Weights of a small GPT-style language model, trained from scratch on English Wikipedia.
Architecture: LayerNorm before each block, rotary positions, tied embeddings.
Training: a variant of SOAP for these matrices, 134M tokens.
Each number is 128 + 24 x the weight over its row's rms, rounded and kept within 0 to 255. Layers, rows and columns count from 0. Numbers have three digits each. The size before them is the row's rms in percent of the matrix's.

# up: layer 5 MLP up, 640x160, rms 0.149, rows 15-96, columns 80-159
# down: layer 5 MLP down (transposed), 640x160, rms 0.15, rows 15-95, columns 80-159
up15 094:114140146131112167128074136129097176143091151088116094129182116107167143156143116103177124163121141133078121150119147176129132137136120113115140126122094120142105143137178135155131153141106131107102155143138176119110135142107110153091142147
down15 107:141129098085062166116129101098121128090107125123125137121115112166136118139104127112121104145138138134126134121161154136101152123151092134101138113086112124126136064151099118163130151138151143142098099109122134117146094142133146145171112106
up16 089:164132080072163125137179097089089147132137138153105128116131164145106130093125130128127151109183123156157125127136186143122135102105129164117146115088130126147147100110131133121127166105099145113145111091156130129171135079138128146139125135
down16 095:089138158152117139133169087151099134148134140135130143139118126114118176144131101147143141146120134142147120170167084129125144111135100110180144127145123144093135162066109152127126084123161124124142141105146113148141091129175153152165105133
up17 098:115136134122134112104107084094123165084150126109125135146130111100070184140124158116183114150150103135141180160119137188124093129134113148159115138138123137182148105168101137111155128085141104120140131110121143198117109119122140159127089092
down17 106:159122133156102163133088164164130109137126139167144114145134089131131124120130093149100127144151161107131136114137109126121109123168073134125144162122098108093168100132092131183130132102156144106064100161100115097093125146138106087122123142
up18 103:067095106134120125133187110114091156121155102102136127103147124132134111134134176145164152131102162135148101141137156133136112136127158116155135098120130106101145095100132144083057143144144122100120130130131150097104109138075160135149102124
down18 105:104141121115082094122129131159143107160138106105126172152135154112172140143136120115133128150154154105169121103147094137113092160143105135124154130126122176134122120139129100084128087124129163141183127161119176119129165095127152077101148120
up19 103:079146138129077125104145113105145122118088157122064115120135146147112126201138114123174130144169152148097141097133126093170154147183137144150115138133132115119123113146179145092120131140164134158149093129155086170101163157147135140118128123
down19 103:129134119159125149174110142123128112127146098153154110094174076152104116153130154089127158101130151129123116112139138133129150108124112166136094157120132181145168115147133136177132119101138124136179082132072171141162094139132084111141146138
up20 104:083156121153114105130155137133133162166157088142141121157112149184100130111126129110131142130091153115125114142142102126151110114154087155111141087125173150110130093108096067137085166112136072157075115133138115097155151154080141102134153119
down20 097:155148079132147108098114107103136113110129146127106152126156135122118147142083091132123139155166133162116198085139125144141143141123138130130107142131113123086126167188109125160136112157122143140155122147153132081147126111099106156167105110
up21 105:112098121153155134152142136139131114117095116130142170143133139097082125142163102163100147092158124154149106093111113138142128120076148095113124113085129134094110101123110122168145125177143123145116133157098119133134070116156091097139144111
down21 098:130127125139134134136124132123191109131130154113111114146098074126093127158131183108116062166101123129147151138099151097099136125142122112138095151155103112116116156100129125108106129084070132159081138130132151146145106166112123177101140135
up22 103:163131140138156090124102136116148089140158157110112103111119135147142123143124137119133127169125132164089123137105127098168107135119121151159172127125120103128117103161118139103159146138140123104144149109104119118155144170121139164112093151
down22 093:133111157168148177102163118135165151129117112147135104152092110188161143124093094124129148091129103149130105088130144127121138111132145088093077170148132191133154156147125158166107138086114137153098130124151139124143113111138142120109120098
up23 106:115116119095116123121127122147109138162127101125128101123112124113157117103129098112116121141133116132127119100128125108102145124106105153168120201126065109171095105133122155138113116124118134096086116102105123102129168152154081107121161113
down23 100:112158133157155109117111075113154135120106085103122164119147147119080085142100140148129130197137140091150120138157131148108134159110111077172152138143127123140147146115124130140116154108097166139186136144112136122122137110121100173124119118
up24 100:188147140093136191161098130082139167128143138176093102127112082125146111113141150142145113133186125165081161132136123114149124126137161136131110077142180154123121110137127101146129105168115111157127129119144175120127126112110134128116120100
down24 102:151124108119139127140161124120119150111119100179153130103143107107102096103124152108116126089141144149141160150128130135080102110165098134132136145123160126117162152152107100122136135143113137179108089060108136139121149096120084127124159124
up25 104:087125124164092136140143113150117164110116116156103107110089106161157125115102175117083100132131134147145129115129132162176138103160101129122145122127150148165102087140147155128110134102130141153120160133106180132186113151131125141157119146
down25 099:140114134170097101128124161112097112152102155112073109137112115141142133144136170101163134135140133103139066133123100124122147119079114139149132116160135178128169123135147141132108120088102121108122161127116123068100095179126158147089155121
up26 097:147134134163123136153136106125123136123145159109108099126120133147132154133131127132124103078094163085178096138146128129118107128122129123139136136120158131086126108082121168140109129105145133122084136113152153124154122095123129160138134138
down26 104:130135139141153163127149150122110116118136086138152162148114143117112123160113134153108137114175117118121118130135094156133106134144086149122179113150129073134129109135084081123056141115135132150139108115137156089139123146081135128084122098
up27 095:149103166104130116115144084127143146153161105114124089132154132166130126146118123115136129103164109091121163128147121130129170152116131106151096092119118127116139111138106121109167153128123124096128152127121182162136172129139111142195134113
down27 101:159131101082136153138145100133122123117125110104154147111152136122125112102126134116091121126125110167117113125157119097125146134118155175151114143129145096128107122125120123145130183088154103116160119115157160130132119101084050168117162117
up28 104:137119131159148097107108155089130154146135145133120146107130089117104093122114158172124082164191111117127168108157123132130146145113112134134123099122105119101118123138086103126091114134122095143142139120144135100149112170097154174117113169
down28 097:142102147096133144125130140148093119129145190096102064084121158104100158105151088137145114090101075132148169164134138122107158115134135093112112166148164058148118132095125101141151120113112090168104115128106109115119155133145101126122129128
up29 097:146121096120101134117133125107127108120121165118119118065114106091150083115099101106097098153110149125171095119127143121143133131107164157124141095143140121093101079124165079137177148110105117109173120145173149101141100082142112147115085163
down29 087:109122127145100125099162121138066170126107130145103104108131164118146134099118115112132133107110115162155121120152118107126101117115145173126159178135105116122099137154125146170151135108115076154135107103135127107149170088123142103127095121
up30 098:133153104131117122103092161083104107142097092145090146119127112106128124143152177132106139152140131155147102138138151152149183111141116111151150114148106088102130109100156098106135134145141111082104181139154125113105107080127101186172090123
down30 089:139155150157154120152153138117142135169144138093146114163115121117149115105155097123102119184133118141135165103100151111111125178134146172112136146111121158154099154157158139146146151123111115100142155133157137120162163128106134130125130101
up31 102:072144165114097129066162162121118136132106136149106106138120122110104111096121122130104137119065113145109107096083170141155152097136168171133146145104121094186110143120111114102091127105168114090172088109160133138134139144105107149107114126
down31 097:147117116118123144151143090131087117114143148109116074122194119102181094159171152117123149125084117211143141137116134110143123118122108134134135133138116106130128120129090121138198151140128123086119126156134130106138156149099122094104148169
up32 101:126164122123153135187128104104099085121158106113128145120141139096137149108162111156121129123101112131130126146117171118144160131152068113119119109095128117129149088105105148136112154099199094113131151137131165148155130114147148137127145108
down32 095:122114141102134135121142157164173121154093154105162086142139145128144099099154126108166121141148179152143133117124134150126135130133174135113104176154160137079127112138095098112117117100141127135138154148123091153082132103092173106149119150
up33 100:106111129134131132156100134165142114106107163103105124093095172110130101105150109124191177138133073135131139136151115138116100175139114127160127137125140145129091138099088100144113144089118123042116124144160168128110167164135145166120122117
down33 099:070148131143121149093151155141154157155145120114127147118110131124136127121103127181140141129114108139122144097148102138123129121114144112111117109113081112090095138144126147133082132153108142125139138122066182108154143168132090123131111124
up34 106:104138161160153107148112102157160145123102143119114142095139104119128171141094122120135161082105118129119158130099136123139132130121130155159175145139156106161072165117113111172153168159140145118110135095117148149151159115083099136102107132
down34 116:165123122128133135145119142170100145110131151131111152151122101144160153176132094140165122122156097140115181138153094128161161138071141151131079124118173155137140134080140119153117137151142169161151139106111161124114140153108139134119067132
up35 097:124106079111080117100101131154111101139116132141139156111151169127122126133096118145131141121120123052163140124122123111142149125108123121131119150183151127135131129181117127111170187154113131135181089143147088106134113176153120152185126147
down35 095:128121148129151130133129116118132158127091156117162091116107136075132136100117100138077092139121130147119108122091103102141149115150124125095172140118113086128125133102125137138159126083089122143109153104079118142110137111149148125078115118
up36 096:103109146064113106139144136142133142111125133138103183195124108095163134158082133086116106125113128146124089121142129119128107146157112161118138133145129131113168120092118107121107130142155099116089141104100056179094132116072137104101113110
down36 093:143143100150096117128164129161129142109138131116149103131139164133113128127161128131130092143101111122117101083104159169140113173140143164122129131117109105147096169141124153091131172137090146110156123120143160089126174105154124104154109108
up37 109:148116161137142138118136128166105101151106129154079104144159115113114178122105142109136119171169116172173151127115141104107090166160153119134124144122140097139119109113143092138129105140106120095126129094133097127155184103144107139132117177
down37 117:095132115172130111149116108097129152122088113159090125139119128112135183134149120068140121179138137149161178131170151119124071152109143124136154113104128110135116115125133108131145111102092114124098153074137107098142170098122159135131128137
up38 094:135140139102128106112149103147091128136101098134124144100166120092132120117123137090122120144085150163146110058131132089141116129154107132123122125099094102094125133159134112139175120120124139127135130125131094109124167159123127137168130111
down38 100:080153123185105135100110130167109101151151142150111099140130128148084160141160141144138162135125153135111107153161121102139130127088099144160157128122134117096086099133114145130139143134105066138128149111173084144130129156105138131120171119
up39 099:103121118155119155117120128193135131135118164143124161156140126119108074112133124127135159096121140142151131147120081132105105120098112085150125088097163123136103069123119177112160133154148123155159144140154117123129151083167123167112129129
down39 107:103149155119164116108114178161110136117125169138102123178143151123149107114132133132145100109105117157123177106158092146144149091121139157118131150105146122067157111097162168110128153166121095144131135116138128112119169115107107163097143176
up40 098:079135123102133131163138127156105118114112141156106095102119128119122174078128134154129103139117119099131125099091109117141134116141124054163114140111143127073126120136118109118140121142120095120176111117147127125154108095153180112129104144
down40 099:125119124115122120138135146093135129128080100098132112129082120101150134163108113103186114137121152156125117141117126149120112134116133146121093122190144116149135147094151130117130127118117092126142152190126164118119114137116099090163134169
up41 097:135137107094125128169173095116154100104157099124121135117177098116131128114130127128108133126177134112099186134123105133113131121082081111120141148130109132138133148156141108160126122169090125104117166151128149145102130179104095100136133145
down41 093:149104157137125101105163157129098105101135140129114093146099095104122173128166132079112140144105103145111127089071133123120121124093145176152138100156105077108143143134117098116105139155108081150125152159139115135141113151107131113106135072
up42 105:068151095121139169114111110157136120133086168143095098122089132132134143113092119065138109109128128114122146118137119149148122134130129178132127148133141098086141084121113094137174126142148190143208150114118135197109113109120130114167139157
down42 094:116133124125096152137158133132151117117144160126116122095107151133178112108095107118090122086152163159159135103109123161107127140134143140127123095145073169129122129146161126163101137133132091093122091117133171138114177128102116119141144161
up43 096:119118121125110113079179135112130120121116121092116126165145131200123142100140107142131129146156167137166098145127155126119136141133154125122103098124155139148116163126121143134143126124116159105109107123101096128145108160106144169091151129
down43 095:173170139144175141134134108159126154121132131140081083148136093127128120125150090114123161109188130160141144152159123139113095101127131127163112147134102160154152085105191110091128111145104134125154116136129149158086083125155152136137136103
up44 104:174167108094153111135116124135127135136127157124146124159109148147157078141142127125061160164091131107174149175148185129129114117162124102084155123123108128137121103139123135139131117152137123092142105124138134095159131148113150116106156141
down44 102:118165070138136131103131142088107158122109140115118121130123106123140150114114109112078161080132108141154114126151115092109175113132137102136175172151085121138175137111128122126077102140089140144149067172161119160129113173162130121118135136
up45 089:103144139119123113137124115143115179112100127130091134100094142088119130102096097125120121142138124107114117108165104148106163149165098125133115126095105121110107112139145141138137128141099104106123138128096156201129120145158098128149131098
down45 089:147084129111127115172122130177115134138159101131151126070110144148102171179107108132125134133123173134103144142145170176170144163154160163129120119129121157128160123114126113134133153096129152134112121123114144123147137176118148164132179156
up46 098:115129126156142130187145142108093110150126128106128202118105181111127182154109124127114131148124126134112150134067134109139117084128119097133146136144139129134108142117146131125115092145133129108148132159131117145086143136132129133103102138
down46 098:183116172138121131133094153162148131103168116140144117137135135124082113135123124103136109140158083113128116157116147136125166139163159105093132142130112080107151127110090151161157138145117124099127103141133135124154120092117160133132129094
up47 107:133110102137096175116065094098127153112134164165164118127109117144116120160079122086138067139156141127096097141163111106135148164161130079129094084088129099147104124163123136081123109149112117150139122098147145136141178117135092136159150153
down47 105:123116112162115127134138123105115113094109112133089121108080129097130157145119112153120108120145104163111123081146137115147150161113136135122104145137098095105151117151148125089132116107132120145168135110109131095148104109110098106160079168
up48 118:107154188148168117174141120120158135120159136157123162135162156157087134113126138127114142119137116180138128158178108132152120120160168094110130152124111124155080099148107142120155129121139085137133128129154114178180125106135121170131113106
down48 102:125102155108143131116132090129155088139143103166147116137088159148133140089152113164149117158123133113135197138098141169089129157117099153157118093110127108135153145117174126159137159144095133134128121127156102157160131118127108101152105119
up49 096:117093133148138080113121100077136152149106156121114116117119132129179141134127140127109142112152119095168112111104137158120187153136123160111123127117114136087088125106074093136106142113109157146111120160139152100110144139111134168108111096
down49 092:183109086128133115132146157079152051136122094093131137148127136110108128108174152123146134130117126147119134181146145112122105099165095126181112158166113157173154087163092099103080121108138129102107137151118121130127148139115144082158113119
up50 090:086154086123094119157112143158181105147117152131147115104130126135147116152155110110153123130127111149105081107141114150131112153149073148128121119157122112158088117134093078126102106159152107133099136121151117125132143123113111151130146103
down50 085:105107154102173138143143118136102128166122103098128115140095144164119122132095115111135146132102105099122137144101101126147142109160118117163126136114096098136106079134104121177130108099128152083156098144140147123133115145146119129140105130
up51 100:109114097158154122104136124110140131110088132106124165163116129144151153136090171183126140125109147133134119137078141104155107131156108140145148122151136167128098127128085150123112128168174112131101106108107142123097114151100141121131121172
down51 101:108144101129123112150075138140145123114147114122129116152167131149141113128111103098111093108112054124161143116107134106134114150132124089096066144141129123152103118126113137146118149131127136125095142086125126151148129181116144177166160139
up52 102:108095132133083105158130105149142140125128108165138116133138110093136151160111192126115114123154108153085134124150132137123147147092093124165134135134098124143147105116164154171103129135129097148171118158079169131132154151117137110127201155
down52 105:108140136127144137080123103109155134129123140109152115123166164153129114104129157124202120146125103156166123151120084107150151119130120127096099110140082177091162103098120119112105095156123122154156146131107146126103133187094129137105116102
up53 100:160117112120124109122127113127155140112141118139134120202113114094122150102130134129093102158095168146152106131097116143158131144105147138156143089137146172119139100125098121138105134105123115104141186173158096100124067173117149099116128134
down53 094:117177163122149170134127132105122151152157146114131151154110123146120097177138119141138125163154130132130130161144087168103158111149171120110109141108123113127126116123163139131151148171102140167129085132122116132108123112141095127148105112
up54 101:141119122098142120147143141152122105163105091149095127144110174131134101127134099142153111124124135107113162149084127121126120104124145126098163125134127105084187092120094116146162134140163109132087101151127140135112134132100161129143146164
down54 106:117108132121103107120146165173088118116096124083087154150174137130101071127123145141087193121131160158124097178112152131064087139157113154098100157149118119121142135092094106137150154135114140073152108104126128081122136117127168095108115125
up55 102:130110112124149169152081118161097141157165128087125127128158161144118117100122188113170149141135121114135110144117082129154135122149117124100099117113102127137117121113145133134159081151122142161131172136097122163134128096116139110096149098
down55 110:142070161142095140139111113174089141117160122174094153136132139109161105103099143190128152092141166126114098103132147120122118122136122121133114146111114089121148128127176089143175145143128111127102185116136165125110149118149128128109131108
up56 094:093118118169096120098119113136106144139168161110126082118138109100131156116136171138112112189159128102098092177117102129127127153160089146138141114135092139112152113153149123131125070112096131121139113109119141122090110108148116150138107136
down56 102:132122138139131135080119135135140133099165140113147134129089171117131147138143150106100157156119165096159148113142136111115162129160127102082137140175112104143097142137138132150106131127192127115109126151129137153145124104147091111134155100
up57 097:123187153099093113151148112094144107142162172135120118075167091071130131148088114107141120159126131109124131128147163139106140144144131130134081143151125126092108133119126147134111173111140121101134156156113094146140134113122093131161114143
down57 100:154159112112115114100077191101155115101105124170141175106088140148136103121136099129107134110180146140148151156084147099095114147145134128139130142140141112122114158140120144112164117125100109103118124136165104146119101099131133141143106094
up58 098:120113104097087135115153089090088152165104132133074169127129116081125118100160109112149105095150112141103141156153131111122137124167085163160130114149131128109093082121129121133140094105142136101135127120132079083123149097125108116120115129
down58 100:155138104093141140134153123121114122096091133119136107137161070123106164125084134111185150149154141112133133121135136132124127094149114156110172113164101117096143096133117133106103127154126108139168142134152130135139170095058156123116131134
up59 102:135128126165114117114082123113122086172099103150123101140124128135126161120156132110143121161175148114120141147140126091140140152160117106111129131135124131114106127089123185151118122091153134080125125157153140124127123115155119155098135109
down59 106:152096128143162167096111132152123158154088072129145126099120128143143106148156098161115075169132155161142143115155108146112151120118110143102143135113133132086140146117096180185119170128120123134113159101113149120143133148176102145133097137
up60 102:132137123126145182136088124139104090150116157157128151138156068172145159142104149102152154133139137086173114155155151132144165127137152143135118105115109141120134114138131164097132118177090116163154116104116134140129157112149141107156127170
down60 107:101119137155167139134126152103121160155143150146127095129171058105141091129136138151144129110128132129138155167117158150126119155144121096084152132138152140152169142130138134144131120104090135135109129116143128150119192126171146120128125149
up61 093:133165153109127135116157139120149093150126125143131145111148158116086147148148178085145154126140144146082105122144136123158118112152121156158149122130153080148139105144115098158149125152100125195132109125154122164141132104159192165111097132
down61 088:115125109152125142156104125116119118111133118170166113114103129148148110173117138147129139146095096150116161176102111133146144128124087149113161153116104122122101159122113119125117129086156113104117130155135135139113120169123145087195180110
up62 107:110085127064091158133172156121159132133125162122109102115030126098115158120121135121096113132138135097088116144093128115120134135143125138145147107132152112118150147126152127117135123094123112116110083121152172161095104120163109099139145119
down62 097:139100140141124106140104101145178107084127156123109100099185194148126138106133182162127096134117127109142146113126171155116131132130155108107134117139116176116119106113124125102140102139122142123189134101119130082153102083142092153150112149
up63 107:139125104118090134078084186118098131146127122173109105103130137128136090093130166101168118111128159113115136125120159182162130094140137144122109097137139094103119074145119096070095157126093134114142102161134127152100105073115123138125177131
down63 107:147094133148086176113124167115149103110123117133119144148090138146057128153148100157131135141088132135143121120144100080095180147138144130093103061161150120126129136145139090125143163120112123127118118112144121129157120101139141133164082129
up64 094:106132168131105139092110106167142091088107108130127136141147128152134106179146118163086103121141175119142139092117150127139133093135156147139080181100134122113123125086104127153159126107122071115102142160118151112100117150148120198157138062
down64 099:100157130153087109117147132113123145104184174057134088148130107069149113112118140138126109156105117122141150161115138131164120095136175126140116162133142142167141130120123146120134143090187132138200118165180142144131105138096127140134147112
up65 089:125131143144106155145108111111132096169162155124147171099143057105109141135116129121172084135154148146126146094094128141156125093133101112165142104094166153177147088157150088117145126109145141142123100145074144129164102116144127098089117128
down65 093:145123127129149117178183132106118153100132093130111106130123187124114129112153123150138148105148127112121100116131125140138148108125123173120132130165122142082143153139136134116108124149122154116139130143136079118124129121103149141131137139
up66 090:151150146160108161133135113133128181102102091159112126127109132109155135130148129167182144150128113094104138112145159146145094122123116123125121135189123088143112099127167145118112122109148145156121108110110116104181101136120067149182105138
down66 084:081106137122115109107096126113124103127134141111139117120154160163164130102137107093126109159100153132152102135148124152141156123150161140148107120094129111086120128181138164104189106136063082123139118110095123144131122110106158120128128110
up67 097:111126110085096157125116128080118092153136139112146161153096119105154126132133117155154165128152169161100158105169120157140134124126148140148141189130146144135140113125105079123125121173162086093141098135124096136098117134142116097123123148
down67 095:164068139147170132137120150141131123146134103135137154089126123155121125114134128125071102180125114129094129108142126130152083139154155111119127123144119176121156108121150127107144135115107121146131133126092101129144142171103131119097130146
up68 107:116124137151145165130098103110125120131116102123156135163132155146171119120183150095135146140086124143104123155137129155139091132104138098137117098158098121152100136125142155078119166150133094126096144143140103126100102128112133144165100091
down68 111:141087141113128116212124133136133129132130067129119141131154116114103106124125130209117112134127147094103112130172135140112109117136087121120188089103143133124098151126098157121114137122115136154111148118142198118138122082175115145141114153
up69 107:119114095111136132167103090126117095142119110125185097072151152134123167123106165152116143098142152118120129161110130161107113103131133084142090141136136128094118127115094163112134122160161105129128110111110151155179171119109135133144134160
down69 096:113111158120110129124148119143140130095143174084117130152095125137136111150182139136182144142108130106166134127136092101116137065107125149131131166173110121120146154153146159172131152146093134141108144140112121126111141141121115132131095163
up70 104:148095110089122157157106151133135068127106146123202115133115112145157118146116165129110112140126137119153139132101136165167105128121110141117178120127151151101132151100134131060136123134151140117138082133173176151101145069128152164118127104
down70 112:117119140142108110127114110153121113152131151114145161133122105124142139086172169109082119126110121114115115119101133121124127112118155141101104150124132120114126116154125140119138110177142138119092154128142093100145079151124135083112140142
up71 101:153107135127138098135149158123157131108119144136148126105127152134139177101121103079123129113135118115106115160156120163128137137092140155147146119126107176124147128071106146187129106156128076128132134128105125137138087115115068144123085148
down71 103:113129101124127133158141172171121160132185067109137116137143167088167114137142098165140105106153124122097114119121115115126144152148144155121111120093139096096140151136149108117099175125130153177164138121118094095161164094141126138140111135
up72 102:124136167148107138111152124149089099113129094112151094122114139153117096113116113108138075118103140107111145101103143137151108099157142156130109170143117111140136121144153125137118133127132110124138121142115124105139140130136123122112132156
down72 107:126136163162105118122147110080155128189103179118113152120127131125126121142138120129128122162114112110133115110142062105115124174110144090157118084128121178133124129122112127126162169146143112120111140108089149079066106122110103172133144081
up73 094:133126126125123141123161139078104116132123107131122131131113091138131149181093167130129065147135130066114133108144114151111133126146121118136168109103125126099080135121122143145109128154183164137146149176134136130117141113087120128154148149
down73 097:104137103142136104148124181161114130089124126125164136178168142115103123129136130111092153095133124099147110098138154146142136134096089143154067090130150144154094105167142125111118146157149135154104137122129109156107124112121116135113118152
up74 108:137161129113123143156112080167124127145126127106142143132153114097179120109137099122083082183146155100126145143103086072121081173123126154154134090132107126135084122166147096157114141139118131108135134126117128174120117122155087110161106166
down74 101:154121138111120130165122104163127074161116156110086094152153112111161115172110129143142136129100093127138157129074123130180131125101132144115145082137148137115104070119180148159168147130102114187141130107091151091121134157119151149138120083
up75 095:115148108113135117122131086141137104126124136088112100137114092158144120092092107121123104125144130152127148154147096113140134142102107102127129147122134117105091141115087110137120158125147071149135106128121106134105106168133133102115128133
down75 094:113148160160123140147097109135110130097135123117140102122161177129107123136145104095118094113131154139124114127132105183114164141143148136137127169098114146150133184144153125118151139116074141083137119142105097098164173141132155163104143112
up76 092:145125118117129108132074101071125127170061124118143135160104127135124122150133081121144097128129122131101161095138061122171139147141132105130125162156098132101100165116102091155107126108138115108155146135109178162116141115174108131164101122
down76 104:141121099122125103156130125141133076116111116172100118119106104112129099128121144122153130125097127132125132103136139136137122109105136144081131128119155153089092140092174126082119111137139202142167142113153113191131106107124110123146102142
up77 103:126112122127095107104085158142090106175117151166120104112094131157150101147078085150090121110149131120133134138107161131161112124145113135142144100108127139124183105107122156107093105126147099098102159104136162138159145141096158084164104119
down77 101:129112135119123106141139189092142119146091141190127117124132129097114118143098105153115149111135140137146119065164139129089103134089134106159144079120159089132170165147105124123130099136180124182131146140136132111102169076169140138137174138
up78 097:114144106159149123116133105118095102123145134145137119122105103117099114104136166097102138038102149153100117140155102132138114097113149131146192116135151146112082093131156141110139128130162129149114154098190088141103132108097130138082144103
down78 102:160140126169137126125135129134096118174157147132105129092163121138088146170134133123116143096073161112118144120135159121130127087112124141121109109158101094122080140143109099115090155144134143134117167124116080167124149132144129155096129113
up79 097:132111092097112141141171160100137114092079120140133124169142120128106162141155077152118160120131139127126118147133126154123151183125074157154110114140153090148109129133122121123089148154145131145141182134108117107115181094134150149139137100
down79 106:121163107119159165093121119123095128139160130132103108114165113124143171130107145143091117117128152091153125138148152132124144140153145122131135100095154120136121161128082094147189083167120153131092137096072086144130140142111132129104083143
up80 093:092107089093110115129118129093144153124105115107088168131134128112115138111078097115124120109162123116123165182159175161115126131115129165155096167165143113125122142142150093140130070105162158113091148141156139111146129142127156155091130124
down80 101:108155145151114154103111106109110137144159120130161160177151106126134139131095124136119119161171142177127134168135161122116094141101085124153117122154157125109177139152140082105142106159146118103128154117113094137172137130163095115104085100
up81 103:129143159104142134134166116113111144149133113076141108115094107132155132113160118129147121081112102097108130121141154126143094125135179142154096125159145127177091136141123148106117080165176147127080099144156138111161110124094123139176109118
down81 107:120154105110107103090140191125119146132145122093086141153125123196103154158125130109138160142112106146155113142118086121098143097120129117122110112136125113125125075084152111142101124131114168137056107152168153129122105108162120131147122125
up82 094:123136139124092120134150114132150123128150139104168127135131115110079121110119138144155148133110095118137150131156172095123142104143122135127150164154129115187145102038113105159123099123093120141102091140121109101094117138117125122163124134
down82 096:108155108149175146128120150089111136127139134134098159147121129150151132141147113120097116108145168129113148185115112119147139171167122064153126103161155141081123185156112135151145120170159113112160105114145146162131111169114120116100074124
up83 092:134132113143091140125125108166150133174153175124124157148120129120154131120164148119127132103136098107108131114149135196120154101093105095114117098092126113091098128134121127127114060112115128116151090121118137164101119082088123116144173153
down83 091:134139168124118128095124161124175079122167121182117116128141124107129165110079147190117126139135097105122179126101127111136128192150090097157097150139136156165121132091117112122131116094161124122111086088126121106120083106098090126137097136
up84 104:112097138101123146106106106138093078111096172140123130123140113139111110139117136072118171135128138117126153119138140156146126137154183125164152145096097137125116111134141117120150135110157130130130128126104116188114141140137157140141108100
down84 098:131116120120090129104141186145092167166159141131153114102117150148166166179162120086133185136129135129128110108141146140112124095136169124153078111127121165137128136116107114145141141127118151131103114085117170103118089142120152090161155141
up85 094:126113120146143093138127126139083118161074109155110116099132145096103110099128101124161130118143155122121117139164140157131161088164133119118119125132110104131182129123094099124143126115095172131145126168145151161172141168120118112151116125
down85 093:133126146156093124127174141176150156138146121093118136106121127130174130138131146118159129118097130173150107139170150103101130146112125151132108140121093159180097142118129112125097127114119122098135093133154133129137134114163123132118135125
up86 101:124135090161074166110077113111146156145104152157095109140195137173169122135131130157124134143162155115127145139137153144102097148144128163156124083133190102143131146118120120137153115090160110138141121129124157106103121143135095102133144129
down86 105:137163130143121135196108135145136127123151159153156123146117136106126158130150134145140129152156167153175133120115154145170121082111111127133144156154127098134136088091123149091131136122191160133171156067100140122121115150158144153142124114
up87 103:163103132111120121140125117160122130145129136159121095132164107174150183145128158129136090160116145133171171199138119167119151136122129111153099174119136101136101132135137120140126094095158120098139142144155119153161114153115138130122126134
down87 105:119136130121133101159118106122152114157084112143136147150090121146121104108127169129127141079145142094105126150120146134130123085138128155110107103171111135135164138148121118152087142148133102126140115159115126088138121109142116163117126125
up88 107:144124106151130131118168118133104156184171137123095164116100131150092113121144136154143135101159146064108121164124132116086120140123125099153115122175098123118137101093109134160139111105135144142150129131158110152121116132164137145137162072
down88 105:148120143135140122179167160156118133116116133131112126133102163100108149101120130066153138128159186131134115126105174098132149107132157117137166163148092113161084105161126155136147132153155154093122117109120099125155120150171100094155149114
up89 091:152151171124104101098167124142186111145143129094108127112118112126116077150097138111130111111111118120141145173117140134088140134166110135138145096142115103109170119147125108142108109110154107099156106104177066113110132152138149176150146137
down89 088:152139097144144127151127156146101127126103123154161113131085162153165160161110110126141152141105117146126064093171150088159126128125170111108087122105153132142151107148166117134149134137186117106136134150099138134118146122094087133151114130
up90 105:156124115140100148107156108129073095117091156139164123088102129167107110125130121081093137096125155174150103117085114176135139137134156124150127150115138120148129125146152153130105119182103093147111101120095135104134130161133144173132128133
down90 098:114123137154147130139142137124122134124077111109142098130130164125155107135150110123119113113120134151118114144118099153095118141127159144137157119167156092098110140142143129129114122139130146129087093105145132159135172183084136128106123103
up91 093:149151166114115099106105121144107108116140158144109105122138109141147138152124148122144120139087102117138124089126085154081150142076144132180137096137163136156140102117130149153163158134135084110160127122153082120129140167108101122122114141
down91 092:109106103138171129155156136125129091087149123112150120127082112081109114109122138108118087130111136189102127121111112178118148128126118145117148170148124139103119167132086110145114095114130106106133131131134093166185134116162106166149150123
up92 103:108110095157104139114117135172108093085090107148117151132112160146086141093157133150166082076138112123137149153131137169126135105143154152155133130091129093125142123141126134118096129142096128099153121138109156099154159139107146149127136105
down92 106:107140117099162148085104108083118184096134133152124203120129122130094105120137138166103115118129179141131173100122088090182147134133151154142206113118131138148131098096118159131135167146152145104120102162134108096125146162125111129124154155
up93 103:128118140123129137112088117096103159138146100125163121132131141126134110129139104108098092137143096076073120127108163202127151142113135149146106115115110134117121139128108139095069107142113114136133117180148107106157123173171101162134098087
down93 107:155097166117126121101171093133104126160118085101121095145152164157149119095100152137097106111100138130154110140135128118144126155108167125124081126086109094150080131133172109115087117135135093096159135126105084166131113106149099116164116169
up94 103:131142149124062153108140148140127194097132164108158162141116073177068079088111119112094128115120104140139154125138173059123114176094119094124121156142158149161116104132139181151108142104161107092115133152108125124123116101148133117136103119
down94 103:142106111155175125110148154136125109160193108093114163109120095113087102105129139166126131140073128104114136134129163103113160105121138153115070132148117152098133122146162107151117129130102145141140130096117128171119177159081131116119144094
up95 086:117130115110137162119111092115113119115156170116123120118115075131156158173109167120118159161155095160120118132121139160072094112149110120104098160122144170164140153092128130116183087156140129154131104129117098152100159161126144149144158133
down95 088:113116113123127114080146100125173132139127135113124146128135147142149129135097127144124094118115120071135138091156093143111128123099105134112169138117144137153087125096133115137130167075104145137149156133114115143112163152117155111108123126
up96 106:104092143139090146118132076144110079094134140113164118141159098158146119135159139134144140140111182125089077122113133136120118093126176094121130130132132147110125122102137123141148122137114066077147116102142148096139119105169121118078133159